{"norm_place": "pre", "tie_embeddings": false, "extras": ["local attention windows", "exclusive self-attention", "value residuals", "learned residual scales", "capped logits"], "weight_decay": 0.055, "schedule": "wsd"}
Each number is 128 + 24 x the weight over its row's rms, rounded and kept within 0 to 255. Layers, rows and columns count from 0. The size above them is the row's rms in percent of the matrix's.

# layer 5 MLP up, 1024x256, rms 0.0723, rows 467-519, columns 128-191
size [ 97  89  94 104 101 103  97 113 100 104 101 108 106  98 108  99  97  94 103  93  92 101 102  96 106  93  99 105  98 103  95 109 102  95 103 103  93 101 102  96 101  98  95  95  99  93 107  98  98 108  92 104 100]
[[129 121 111 137 111 136 154  77 145 140 126 121 163 120 148  97 149 111 104 138 139 142 160 108  87 156 157 123 124 147 133  93 106  85 133 161 168 176 118  99 125 156 140 137 161 192  88 136 116 101 155  75 114 152  89 174 118 162 106 130  96 107 112 128]
 [107 132 141 162 109 156 168  80 141 148 112 135 181  96 158 153  75 158 136 130 155 128 160 118 116 147 150 129 126  78 119  76 131 163 143 131 157 132  99 100  98 130 115 130 134 131 165 155 104 131 119 120 140 105  69 131 136 118 126 145 152 123 113 145]
 [114 108 168 141 114 178  89 114 119 114 127 105 143 113 148 122 148 100 121 104 122  84 133  90 106 138  89 132 101  97 120 134  92 120  94 148 106 118  94 125 151 162 168 103 124 105  82 154 121  83 128 133 118 131 135 120 162  90 116 139 140 121 139 138]
 [121 117 144  73 150 166  83 159 130 124 153  56 139 133 120  78 122 145 124 125 130 142 115 135 110 124 111 117 131 153 100 176 110 151 107 177 138 124 140 154 178  91 170 112 162  95 147 134  97 147 133 169 131 130  90 133 138 168  87 132 146 129 120 125]
 [115 129 141 138 170 153 121 139 139  98 145 152 106 168 120 121 111 179 135 127 164 135  87 113 172 139 137  83  97 126 138 161 100 128 125 142 110 110 178  81 169 141 119 138 129 148 162 129 121 142 105 129 140 101  76 121 101 102 150 121 115 130 102  89]
 [121 113 144 141 108 120  97 110 155 148 159 100 140 116 136 142  81 128 176 117 144 116 127 115  91 118 143  94 123 157 123 144 124 112 136 101 146 138 127  98 133  84 112 115 147 124 141 147 167  90 104 154 136 123 110  99 157 132 136 120 173 130 138 174]
 [128 135 119 108 151 102 152 106 103 150 116 149 104 121 142 148 102 145  99 108 125 151 106 110 131  99 128 131 166 109 119  94 111 156 145 126 133  95  67 115 125 123 109  82 118 145 128 152  88 182 166 159 121 114 104 102 125 140 166 112 102 118 147 131]
 [169 133 134 109  68 175 148  93 132 128 127 133 101 131 136 132 169 131 165 167 110 131 122 104 124  97 158 117 136 158 144 153 116 137 121 112 157 120 100 108 115 143 121  97 108 111  87  93 142 100 109 117 147 146  99 116 126 141 152 134 134 134 138 111]
 [ 84 114 153 117  98 121  85 122 128 100 110 111 135 171 128 116 106 112 123 114 109  75 127 126  95  98 107 127 122 115  96 136 119  77 153 135 135 161 122 144 108 137 140 139 134 154 137 120 148 128 143 142 159 104 139 144 112 143 112 158 141 113 124 115]
 [123 123  71 138 134 145 142 146 127 140 151 152 124 140 102 116 113 130 152 121 103 104 139 124 135 156 127 127 125  72 128 109 128 167 192 123 101 134 137 134 140 137 123  95 115 112 132 151 125 136 117 178 100 123 148 123 117 101 103 102 125 124 135 158]
 [137  86 113  94 105  79 124 200 125 122 119 106 133 112 135 100 126 137 144 136 175 179  92  96 111 159 179 100 122 154 112 128 144 167 117 135 113  98  90 116 165 128 115 120  84 102 155 137 146  88 115 116 106  98 119 121 116 139  93 129 119 136 119  63]
 [ 83 109 128 127 116 150 131 128  98 152  75 143 131 131 118 170 109 155 132 117 127 123 118  85 118 174 105 146  78 150 147 136  93 117 141 137 138 115 112 124 109 114 131  76 124 133 151 148 160 132  96 126 111 136 153 108 122  76  91 133 139 112 108 112]
 [130  99 119 114 108 113 142 162 149 140 109 107 143 143 125 125 188  97  93 157 109 130 114  99 138 139 134 183 152 123 136 101 107 135 160 115 122 153  88 128 110 105  98 134 201  91  71 131 110 135  90 139 151  98 116 123  95 126 118 118 124 116 123  81]
 [174 175 158 100 109 130 156  94 134 150 170 116 112 105 116 139 114  76 127 151 101 113 117 113  96 110 144 142 140 112 138 105  79 140 151 165 111 117 136  94 152 130  81 116 134 136 151 132 122 142 136 134 162 165 101 129 173 143 120  87 127 133 115 139]
 [146 130 177 106  93 148 128 126 103  65  67 131 127 129 110 157 115 125 161 136 107 127 108 150 185 118  97 133 154 120 111 182 155 143 108 135 125 112 137 112 108 122 108 113 157 117 171 138 103 134 139 108 145 118 114 118 139  83 132 132 140 118 114  93]
 [157 141 129 124 110 130 137 148 136 149 112 130 132 121 112 121  79 107 136 143 116 114 135 146  73 155 118 116 161 127 114  84  96 131 128 126  97  99 127 158 115 151 106 131 140 131 100 139 105 135 125 102 129 163 135  98 132 141 154 104 118 149 184 101]
 [132 109 172 115 130 113 163 158 144  78 149 116 127 141 103  86 143 102 162 128 140  88 132 126 130 158 177 153 170 164 127 126  89 133 169 108 118 126 126 166  61 117 128 112 143 151 139 108  78 121  88 166 144 139 122  80 132 171 137 155 125 112 117 138]
 [112 138  97 127  90 142 132 159 134 163 156  98 124 118 141 119 139 138 129 137 182 129 134 144 118 154 154 122 107 125 108 155 168 179 131 163 130 106 125 136 115 115 128 150 117 119 120 189 139 153 156 170 119 128 152 113 136 123 116 108 167 152 153 130]
 [107 136 121 120 116  96 154 145  93  72 145 128 113 112  99 133 144 138 167 140 136 143 103 119 130 137 137 168 142 118 126 111 161 128 168 119 179  96 117  91 111 126 128 146 110  94 100 137 112  89 125 126 134  91 108 169 146 138 133 135 115 131 162 135]
 [148 188  97 132 127 138 134 167 121 164 138 113 124 111 132 119 133 149 110 154 123 104 115 143 143  88 113 132 135  59 149 121 133 153 131 139 137 118  89 113 135 124 140 130 137 154 134 141 160 125 127 109 127  88 131 171 139 137 126  98 131 133 160 121]
 [108 136 149 108 114 131 168 145 163 172 123 133 155 112 101 102 106 163 159 137 127 132  88  68 130 114 109 119 106 163 157 140 115 115 203 120 116 158  76 134 122 159 137 113  87 154 122 130 113  96 151 140 131 129  47  88 138 132 138 144 114 139 116 122]
 [146 154 133 174 175 117 111 131 121 166  91 158 148 128 121 131 118 148 119 105 176 168 154 126  79 144 130  93  90 123 113 124 138 137 122 125 118 100 149 125 162 118 149 100 125 145 124 128 129 116 109 143 118 164 137 121 149 126 162 122 113 161 153 157]
 [155 144 137 108 111 110  95 140 162 135 131 127 167 164  99 128 107 127 122 120 117 133 118 130 139 122 176 183  89  80 144 140  73 113 127 143 137  77 148  96 139 140 142 159 145 102 185 112  72 125 127 127 159 121 109 136 172 152 120 115 123 120 127 135]
 [112  69 109 180 111 122 108 105 123 127 119 114 113  92 120 118 125 133 138 125 130 153 132 111  91 122 149 158 126 132  96 149 141 132 145 131 144  75 210 111 122 109 120 139 114 113 142 100 129 122 167 125 115 123 177 152 117 118 154 184 109 131 161  97]
 [117 125 183 147  58 112 161 165 148 148 103 138 155  72 122 138  98 131 101  93 138 117 142 127 112  85 134  78 102 146 126 171 102 140 126 134 122 112 132 110 167 142 197 164 129 140 122  99  96 121 116  84 133 140 149  97  68 138 104 130 163  98 139 129]
 [140 203 147  94  94 173 182 187 134 133 148 130 135 156 120 175 106 107 128 146 145 104 128 116 136 177 116 149 144 153 123 107 168 170 123 198 103 104  96 119 109 105  91 168 115 143 153 115 144 149 126 133  98 113 146 122 143 139 106  67  91 102 123 155]
 [ 95  96 103 122 109 123 141  91 169 128  65 158 155 108 122 135 168 186 136  91 120 103 126 152 158 139 125 155  71 109 136 149 106 133 139 139 134 124 128 135 110 185 163 137 142 152 116  56 136 165 182 137 163 121 125 116 132 109 120 130 129 123 123 147]
 [123 102 112 118 197 158 110 145 111 154 148 135 185 106 130 140 166 107 200  82 110 147  89 126 154 134  99 121 175 158 122  96 142 151 171 151 162 120 107  89 141 117 112  81 114 135 119 130 131 177  98 110 174  86 113 101  96 148 156 139 168 146 123  68]
 [152 136 131 156 194 111  85  95 111 136 126 106 135 123  63 129 131 109 103 111 157 133 118 145 115 141 112 140 121 127  99 142 116 140 119 100 151 132 133 169 133 167 112 140 131 136 136 139  86 118 116 169 120 126 137  64 114 130 122 123 125 135 103 169]
 [149  90 123  84 108 109 158  80 136 135 142 137 149 128 147 130 131 130 131 126 105 150 139 168  92 102 174 124 170 197 130 135 113 150 107 135 171 129 106  93 145 113 144 122 132 124  70 109  76  89 136 107 140 170 128 110 122 163 164 132 146 141 103 148]
 [140 129 115 103 145 128 113 177 158  96 137  95 112 154 106 175 150 127 125 134 114 105 114 128 130 130 101 118 125  88 122  99 134 141 102 113 146 118  91 125 102 122 156 124 149  82 128 111 129  99 116 133 155 131 133 141 124 121 135 133 140 131 110 136]
 [114 132 133 147 137  90 158 130 160 133  81 124  88 186 105 144 115 199 109 146 109 152 117 127 124 157 103 150  99 124 130 159 106  82 146 174 127 133  83 148 134 158 110 139 109 126 144 135 141 122 106 115 153 103 132  99 109 125 116 148 131 127 129 138]
 [182 146 133  95 136  93 123 117  94 130 112 143 127 123 124 109 165 117 109 136 126 137 108 127 141 168 141 117 108  85 102 123 163 131 110 132 108  98 121 135 157 129 138 143 173 110 115 154 139 107 143 100  88 128  78 121 121 108 137 150 132 155 157 138]
 [163 159 132  92 122 123  56 158 186 109 152  98 118 128 157 138 100  99 186 147 114 133 126 106  71 120 154 103 162 113 110 113 114 139 118 141 137 170  57  87  98 136 141 110 111 148 145  85 136 117  96 139 150 145 136 112 106  90 137  99 136 106 110  86]
 [148 152 146 115 125 124 190 145 104 146 144 133 138 146 149 121 104 133 134 130 134 142 160 103 122 124 158 128 109  88 141 135  98 122 140 144 149 159  90 157 118 171  89 137 118 141 118 129 139 167 102 140 136 115 107 186 109 119 143 126 107 139 115 115]
 [121  99 155 120 143 174 117 114  97 161 114 130 132 118 128 147 133 106 123 146 167 140 136 144 102 143 123 115 160 147 140 128 123 108 170 129 132 129  93 136 134 133  92 110 138 180 116  89 144  94 104 128 108  89 115 146 146 103 124 155 162 158 125 152]
 [121 112 134 142 171 116 153 154 133 168 154 126 144 166 107 107 103 178 107 150 125 168 127 158 133 173 110 161 137  92  98  71 154 123  80 103 162 115  97 132 133 143 130  97 114 154 128 124  70  97 138 125 184 129 119 183  97  92 108 140 123 110 131 153]
 [130 119 170 147 112 149 145 119 153 137 100 115 159 109 132 154 113 122 147 103 116  76  77  84 141 151 115 166 175 115 123 115 151 170 147 135 161  88 127 118 105 120 145  86 161 109  82  89  94 117 143 154 137 141 138 135 123 162 120 121 147 129 100 117]
 [119 112 123 110 105 162 105 126 135 101 117  78 120 129 122 107 152  92 109 139  99 126 121 121 149 172 125 101 141 162 135 107 119 111 134 153 138 147 133 122 117 122  70 116 129 124 117 149 163 117 163  98 102 111 108 111 125 166 103 103 151  56 104 143]
 [137 119 140 145 130 100 156 156 140 104 148  93 125 120 117 143 112 112 171  70 107 135 121 143 105  95 106 140 160 112 115 134 126 129 150 162 101 105 126 121 108 132  92 133 127 142  64  99 135 140 168 126 152 141 134 142 136 143 109 116 173 152 157 150]
 [142 145 148 145  86 146  82 118 136 158 123 179 155 103 140 139 155 148 124 136 108 121  95 136 102 173 133 105 156 116 122 169 104 128 110 150 168 110 140 164 139 151 124 170  82 137 174 113 124 135 100  60 113 114 143  88  94 151  82 156 136 103 120 119]
 [109 132 106 137 100 153 128 158 116 106 151 119 147 184 115  88 163 139 134 125 159 133 131 190 128 141 109 165 176 107 139 147 110 135  92 118 136  91 121 156 130 134 145 147 144 104  98  86 111 113 203 101 125 111 150 137 129 155 123 122 116 119 121 112]
 [138 109 103 160 147 118 124 140 106 106 145 115 116 165 155 160 150 135 145  99 134 104 118  99 123 126 162 116  76 103 133  92 122 142 140 115 130 176  97  99 131 118 164 101 134 150 142 102 125 147 147 130 163 106 139 136 175  92 106 124 131 181 115 173]
 [129 161 127 121 115 111  89 128 124 110 123  97 108  73 135 175 110 129 113 125 116 143 119 167  82 137 137 132 125 150 130 166 145 144 130 154 131 139 134 136  70 125 176 139 101 155  64 128  87 182 127  88 116 149 109 133 104 119 118 121 130  96 139 134]
 [137 148 122 110 102 132 164  87 108 147 130 127 122 115 157 142  90 100 120 130 155 149  99 152 128 122 128 128 178  99 118 168 142 169 136 126 154 134  95  91 105 150 163 134 174 124 123 154 101 121 118  77 100 115 110 140 130 129 142 135 138 157 131 121]
 [ 81 152 134  99 121 184 100 140 133  79 111 116 124  94 138  87 144 161 135 106 115 164 141 149  97 143  82 119 140 117 165 118 134 129 135 106 118 155 153 115 130 127 108 141 152 140 117 179 117 108 116 145 106 143 167 102 106  95 109  92 127 154  85 153]
 [150 153 119 155  86 137 132  73 138 124 114  93 128  99 144  85 113 167 118 174 135 160 109 136  78 155  99 151 140 118  96 112  81  97 121 139 135 117 149 126 109 130 114 158 161 120 141 123 110 113 105 119 113 148 166 144 145 145 144 120 102 133 121 134]
 [140 138 142 106 124 137 177 105 125 122 131 128 126 131 108 147 175 154 108 134 113 137 129  80 133 123 169 102 142  96 144 119 114 103 105  69 157  94 142 167 115 140 131 125 102 120 120 127 134 120 147 134 163 172 118 108 100 128 158 108 154  92 141 108]
 [162 127 154 103 124 123 146  96 129 114 165 142 110 168 111 111 163 123 107  99 167 166 104 170 153 132  81 136  70 141  83 120 172 123 141 110 168 122 124 205 137 124 123 151 128 127  92 133 132  57 111 153 148 175 129 127 157  82 115 154  78 165 181 115]
 [124 134 107 148 106 144  82 111 120 133 127 131 110 130 114 146 132 150 166 113 116 121 135 124 144 134 156 111 131 111 144 150 131 120 121 147 169 101 109  86 151 125 147 174 112 144 163 168  88 133 129 114 135 122 134 133  93 105  99 134 152 148 160 146]
 [130 130 162  77 158  90 116  98 124 105 188 138 134 126 140 145 103 142 173 141 149 146 124 100 171 149 122 147 154 161 140 153 121 127 126 122 133 147 156 110 105 138 127 116 132 111 120  94  71 124 129 126 103 151 141 109 134 143  91  93 109 138 121 133]
 [135 163 143 115 178 136 125 164 114 121 108 146 144 115 118 150 121 154 110 109 118 159 120 135 101 134 164 137 133 141 122 126 135 105  68 120  89 132 125  94 190 108 165 125 155 189 129 130 153 118 164  92 133 136 147 133 111 111 118 114 149 157 152 120]
 [126 111  81  95 111 145 141 114 132 158 133  95 143 109 110 124 113 120 111 185 103 101  84 119 132 138 130 104 102 147 126 139 167 105  79 142 110 126 136 164  86 131 159 144 117 143 109 123  90 141 163 133 166 158 101 108 142 143  92 103 131 134 100  95]]
# layer 5 MLP down (transposed), 1024x256, rms 0.0163, rows 467-518, columns 128-191
size [ 97  96  98 105 100 102  99 105  97  95  97 103 102  97 101  94  97  99  99  99  96 100  97 100 105  94 101 101 100 100  97 104  98  97 104 100  97 100  99  99 104  95 100  98  99  94 105  96  98 107  96 102]
[[120  96  96 150 102 125  95 124 152 148 110 160 123 159 146 128 122 122 121 144 132 122 141 148 103  57 112 118 138  94 124 125 118 124 153 133 143 129 117 102 169 126 122  95 109 202 116 159 128 150  96 175 151 110 142 133 143 118 158 157 109 168 103 158]
 [143 123 144 122 168 153 109 181 142 151  88 116 120 167 123  94 117 163 135 129 159 117  96 133 143 124 121 103 135 123 101  78 148 123 150  67 132  99 113 123 173  98 150 117 143 113 118 138 144 101 134 151 136 158 187 132 105 139 158 156 159 160 103 124]
 [130 115 105 119  96 107 136 135 105 126 130 135 131 145 154 105 120  94 171 138 155 154 109 113 106 133 105 104 159 100 104  91 114 173 124 130 131 126 135 102 153 141 163 101 109  85 145 106 122 122 178 142 121 128 105 166 151 103 144 117 142 137 165  88]
 [134 119 132 155 157 144 119 144 146 165 145 115 141 131 101 100 100 119 138  92 179 145 142 109 137 103 163  88 110 149 115 114 165 149 123 138 153 137 132 158 156 125 160 114 117 153 132 168 142 154 128 149 140 120 133 112 150 102 130 125 119  99 144 156]
 [117 153 117 145 138 120 107 177 155  74 118 150 130 164 155 122 137 138 145 136  95 123 117 103 129 125 111 103 108 165 118 172 150 120 106 149 115 106 115  98 106 115 127 133 120 106 124 141  99 119  95 132 118  89 144 116 125 111 137 128 154 125 115 143]
 [137 170 123 131 154  91 105 136 122 153 143 135 133  69 179 111 113 118 122 141  96 175 138 149 126 175 135 140  88 119 137 149 127 102 148 126  98 192 110 137 120  75 101 126 116  95 112 158 111 188 117 113 147 127 126  97 125 113 127 112 113 120 115 116]
 [110 114 131 110 132 117 180 124 113 126 124 112 131 122  97 119 134 125 140 141 104 105 102 129 116  92 156 190 143 139 126 128 139  85 137 130 103 145 123  95  81 157 152 125 143 155 120 135 143 171 109  94 211 122 118 141 139 117 144 147 154 103 103 139]
 [116 124 158 135 106 140 106 168 101 158 171 112  96 154 163 156 122 102 124 157 110 153 170  80 111  98 104 154 147 153 118  99 111 137 111  90 120 157 150 124 151 111 112  96  78 120 155 108 123 156 118 133 127  92 159  88 128 158 140 128 147 176 136 124]
 [111 136  88 170 142  93 226 165 120 101  96 121 112  92 116  83 154 118 112 149 175 147 140 162 100  80 103 143 161 127 149 126 147 136  59 122 138 105 131 117 118 154 123 106 159 143 172 115 164  96 134 134 132 110 109 146 142 158 177 101 108 174 135 134]
 [119 164 146 110 118 165 109  90 106 146 143 145 145 139 147 120 149 105 145 115 116 135  93 109 135 122 129 111 157  58 160 155 109 142 142  79 163 132 119 194 116 129 125 107 157 147 165 138 117 144 155 181 161 119 104 128 107  94 115 121 137 107 106 107]
 [146 156 115 173 117 128 153 133 151  91 132  88 122 104  98 149 123 112 153 130  73 121 129 114 140 143 113 107 131 136 123 103 141  72 163 150 138 154 171 132  74 137 122 114 104 104 103 153 124 190 104 118 104 138 172 159  81 112  91 133 161 133 115 135]
 [140 128 117 142 154 154 163 138 121  97 106 149 123 116  94  82 112 135 112 119 143 152 120 110 101  67 116 129  96 135 120 137 134 146 122 120 123 134 138 157 150 128 112 118  97 158 137 154 134 150 141 147  97 119 168 114  86 133 135 145 139 142 111  99]
 [135 131 142 136 179 114 174  72 118 125  71 127  87 115  72 150 155 105 164 143 138 137 103 132 122 114  86 113 103 112 158 119 152 101  85 130 134 178 155 110 135 113  90 137 106 117 162 184 111 126 113 111 134 135 125 131 110 142 122 137 109 128 146 200]
 [ 58 125 115 104 144 104 100 189 145 164 126 121 121 118 118  94 127 141 141 101 102 133 109 117 116 141 134  99 142 129 185 118 159 166  92 125  74 113 141 113 194 133 139 139 125 134 151 102 158 118 147 119  72 115 152 138 115 119 125  81 127 128 133 128]
 [172 121 107 137 163 128 117 111 104 159 160 124 116 124 139 120 136 125 121 121 127 140  64 149 116 113 164 138 101 127 108  81 139 156 123 144 104  96 126  68 141 144 170  93 135 109 139 121 158 159 141 118 143 110 156 120 160 138 118 137 148 182 107 175]
 [126 131 151 140 167 143 112 115 154 137 143 170 167 133 118 131 130  96 114 104 148 135 116 109 145 128  96 106 137 154 138 122 120 145 113  95 143 120 139 120 139 138 165 165 119 117 139 177 109 155 145 102 110 134 125 138 138 125 140 124  77 156  89 134]
 [117 136 112 122 116  88 142 166 107 141 118 168 145 111 105 124 142 121 135 149 152 125 111 132 106 130 104 135 107 157 159 102 193 135 128 153 141  67 130 133 131 169 146 168 162 132 152 158 155  94 128  81 141 108 172 118 147 111 137 100 116 105 139 161]
 [131  74  96  99 119 171 145 102 126 135 140 120 149  89 139  77 157 139 133  64 104 135 131 135 122 120 140  98 101 110 119 133 105 132 130 124  90 117 119 131 120 153 143 134 143 109 145 133 120 135 104 118 159 135 140 137 149 135  98  96 120 172 130 165]
 [162 147 108  89  76 157 111 104 137 134 111 130  78  85  95  94 109 149 142 107 139 156 132 131 110 135 115 121 135 137 101 117 146 152 124 148 149 121 147 119 107 114 153 142 102  86  92 108 122  76 136  98 117 119 184 109 139 168 130 141 161 113 126 160]
 [105 136 161 120 150 126 162  88 127 148 104 171 131 142  93 139 128 143 138 124 112 147  81 134 156 125 111 129 172 124 106 107 142 117 124 181 134 148  75 131 113 106 151 134 165 133 108 141 167 121 189 120 117 145 100 168 175 128 112 114 134 120 102 171]
 [113 148 146 155 124 149 156 113 154 170 106  72 148 114 126 131 120 125 140 144 176 121 100 123 145 150  82 137  95 180 162 163 112 103 175 126 122 106 148 154 101 140 107 138 156 142 148 148 146 114 127  94 106 114 119 166 143 140 104 130 142 134 108 150]
 [108 134 159 151 119 146 115 165  86 137 117 140 174 119 106 126 131  76 148  89 127 124 155 144  95 112 120 174  95 160 114 192 166 124 133 176 162 145 165 124 109 164 156 148 116  95 130 155 120 139 106 163 110 124 179 150 183 146 103 128 174 146 129 142]
 [163 118 160 130 112 127 159 136 146 136 130 131 110 135  90 117 162  86 132 103 137 133 105 121 150 111 116 137 131 125 127 135  78 125 134 131  98 143 124  94 140 167 152 162 147 153 154 138 148 142 141 143 147 120 110 119 175 147 139  92 132 125 120 145]
 [168 182 118 156  94 102 112 118 138 142 133 130 125 147 136 153 108 140 107 132 133 115 138 174 154 149 158 144 114 120 135 118 102 138 137 118 102 134 139 119 102 166 175 121 113 108 115 140  58  92 114 169 108 141 122 156 106 150 128 110 122 113 162 168]
 [137 136  92 114 156 116 135 166 122 134 111 120 136 124 130  96 110  90 157 128 143 139 110 149 144 114 145 136 107 105 121 180 102 147 151 125 113 151 119 161 110 144 108 154 159 137 109 121 150 174 138 158  99 139 165 146 145 117 103 153 122  94 137 138]
 [151 120 128 145 127  91 157 102 123 125 118 115 118 138 158 161 121 117 130 156  63 119 147 183 107  89 103 133 102 134 121 108 156 125 153 108 115 147 187 123 125 117 170 128 169 181 147 104 146 111 152  98 116 146 145 148 141 139 165 123 104 151 164 116]
 [136 121 148 120 105 157  75 143  93 133 127 150 132 149 131 148 132 113 111  96 105 112 120 145 119 114 107 143 108 144 106 111 107 101 114  86 120 165 128 127 182 135 119 155 113  85 114 119 123 132  64 141 179 124 141 157 120 186 130 151 119 138 120  98]
 [133 164 103 146 132 124 112 116 116 175 148  92 145 153 117 132 154 128 164 123 134 104 116 123 102 135  98 121 111 110 167 130 146  72 131 135 152 173 158  96  92 130 113 149 133 141 145 101 123 157 117 122 136 130 113 124 139 120 133 123 165 157 128 144]
 [ 99 130 131 165 115 139 168  71 127 130 138 127 133 148 144 114  87 136  98 129 133 118 114  77 112 111 146 126 129 121 147 150 132 112 166 131 129 151 162 112 168  92 143 120 122 109 127 128 147 177 113 129 159 130 135 128 111 119 109 129 142 128 130 149]
 [179 141 138 157 149 123  85 129 117 133 115 106 127 146 108 135 116 138 116 157 125 129 157 111 113 161 136 136 147  97 145 132 128 148 109  87 126 117 164  97  61 118 179 114 156 103 113 126 138 159 154 149 119 179 146 133 148 101 113 133 150 133 124 122]
 [161 138 105 128 113 133 155 117 132 130 105 153 122 113 143 165 123 117 139 108 141 148 127 120 175 134  93 129 119 115 110 137 102 119 153 137 101 161 149 163 187 138 111 119 108 139 150 186 107 133  78 129 105 141 142 129 127 130 106 116 109 124 132 114]
 [108 127 122 116 118 115 121  76 140 137 143 130 189 133  91 129 167 133 162 121 114 100 106 119 150 110 158 179 101 115 123 143 142 124 150 150 172 122 104 106 134 118 145 112 117 134  98 125 120 183 108 157 127 111 133 142 139 139 138 116 129 136 105 139]
 [119 162 125 149 136 127 126 102 100 132 141 108 134 178 110 123 110 182  90 124 104 104  75 118 128 152 100 133 164 152 116  83  96 135 131 115 126 151 106  96 129  99 111 119 156 116 157 144 118 146 163  93 121 161  81 118 116 137 104 134 136 142 106 125]
 [ 88 136 133 136 120 151 145 136  97  99 117  73 117 118 142 138 171 134 113 127 111 120 103 132 148 110 137 118  95 126 154 112 136 110 129 117 170 115 146 127 130 128  83 133 118 130 140 158  98 107 152 151  89 128 151 122 115 166 117 113 128  98 171 141]
 [126 126 135 150 141 166 157 120 112 136  93 114 110 125 135 183 107 138 129 148 129 187 135 101 104  94 148 136  93 145 139 118 133 137  99 115 155 112 133 159 139 124 117  94 173 149 134 138 139 111 137 137 110 134 159 177  91 172 155 126 121 190 130 152]
 [144 148 103  96 160 138 150  96 174 174 141 171  70 136 125 132 128 105  78 143 149 111 131  80 122 137 128 164 145 112 129 129 166 129 141 140 151 123 205 164 172 112 120 129 112 158 175 157  92 122 102 103 119 133 140 129 124 179 117 139 109 134 122 130]
 [100 137 172 124 117 121  62 113 113  87 134 146 135 147 168 143  96 156  95 156 142 164 113 160 102 114 120 129  89 139  87 110 112 104 128  88 126 100 110 115 117 141 164 164 128 127 113 132 145 142 129  98 121 103 105 111 115 140 124 154 123 111 140 146]
 [160 129 138 136 142 158 145 119 140  99 126 137  89  94  93 140 135 133 171 109 131 130  80 162 126 112 144 142 145 118 180 139 124 157 106 131 126 147 138 118 132 138 121 141 162 111 113 139 128 131 126 141  77 135 128 124 137 109 125 126  96 150 157 144]
 [158 145 123 118 123  80 192 117 139 137 117 109 105 138 122 123 140  74 142 151  97 130 166 168  85  94 121 116 118  98 126  94 110 150 104 135 130 141 107 144 152 140 125 134 149 140 119 136 147 100 151 122 112 108 123 134 137 125 134 141  96 150 126 115]
 [ 72 128 162 134 111 141 120 142 121 130 148 156 115 158 145 124 140 130  99 134  95 143 121 147  83 122 155 132 111 148  91  89 135 143 148 138 126 109 149 125 138 100 126  96 133 107 137 129 102  55  99 132 135  74 114 128 137 145  93  83 156 132 112 143]
 [123 104  91 145 149  86 113 105 111 144 161 130 140 141 135 156 125 149 140 134 155 171 104  93 183 138 140 105 123 134 141 146 127 138 157  88 149 130 122 179 140 112 129  85 122  89 113 146 116 111 115 123 128  71 117  93 102 116 134 111 144 146 136 126]
 [102 139 148 186 134 148 123 118  98 117 157 114 134 154 130  74 143 123 114 141 148 128 107 121 105  84 107 162  83 159  98 145 104  74 151 146 144 117 156 105 125 138 125 125 104 173 134  95 124 143 136 132 110 130 140 120 116 118 133 110 142 119 179  86]
 [127 174  91 131 124 146  96 119 184 138 139 114 159 133 150 132 139 136 111 178 155 144 150 145 137  93 116 101 133 129 108 137 117 126 126 118 166 133 119 130 147 153 114 113 102 180  93 171 109 115 141 112 134 119 137 186  94 125 133 164 196 123 137  97]
 [123 132 118 113 121 128 180 120 112 122 125 118 162 134 135 116 112 163  52 145 117 125 107  97 143 126 131  79 128 123 118 150 160 139 128 101 163 122 139 142  97 146 150 141 133 151 162 107 125 150 128 117 121 127 143 126 116 138 140 127  85 110 141 164]
 [ 97 120  89 123 150  92 193 174 140  94 125 162 139 125  79 146 162 136 109 109 125 134 114 118 118  91 117 120 132 136 128 104  79 129 136 129  87 144 135 145 125  90 154 133 141 162 142 114 156 168 136 174 134  73 141  95  94 106 148 134 109  76 120 165]
 [133 140  66 162 135 133 156 133  92 113 123  96 135 140 171 152 103 160 115 121 200 121 130 152 130 125 137 135 125 154 154  88 191 130 142 131 139 169 129 134 154 115 173 159 125 168 158 127 164 134 143 133 133 122  90 112 136 134 217 118 154 132 134 118]
 [102 131  92  93 139 117 113  90 150 133 143 127 105 110  93 146 118 115 126 125  95 149 104 129 121 142 158 153 127 135  93  88 151 165 115 131 113 102 112 129 130 151  73 122 162 123 123 143 109 119 172 100 160 171 159 149 120 116 125 144 130 165  99 175]
 [ 98 135 137 119 128  86 173 140 122 179  84 136 163 148  93 120 177  79 159 130 131 133 132 165 122 157 108 114 143 152 105 160 153 149 123 153 121 109 103  98 132 160  98 119  96 144 149 109  87 127 121  78 114 116 116 113 128 169 142 110 129 118 137 150]
 [114 125 146 124 152 124 131 133 147 115 133 134 134 120 126  91 102 143  96 100 126 107 142 112  78 104  91 128  94 104  94 139 113 102 140  96 129 145 138 133  99 174 143 138 160 107 132 140 101 131 130  84 101 120 109 137 100 126 151  98 103 109 116 118]
 [103 132 132 116  96 138 110 117 117 145 184 131  91 164 103 121 121 144 135 131 139 161 129 144 104 116 123 107 131 160 129 115 108 148 114 157  94 143 109 133 114 122 125 122 131 104 116 119 136 131 154 148 120  99 140 152 129 121  96 179  91 143 138 137]
 [125 120 141 159 148 148 137 108 121 109 122 108 157 141 120 124 111 113 102 161 122 178 154 150 181  82  99 153 149  97 128 106 137  88 141 130 171 115 101 160 126 143 133 118 118 131 106  92  87 168 173 123  89 127 165  73 119 121  88 178 120 133 108 147]
 [ 99 104  96 116 135 133 122 151  94 138 128 149 178 141 110  99 174 114 167 119  88 123 128  81 143  95 105 192 151 112 127 115 120 140 118  69 153 130 137 142 135 150 119 115 125 128 138 118 150 109 164 147 127 173 134 176  86 131 169 138 152 124 114 136]]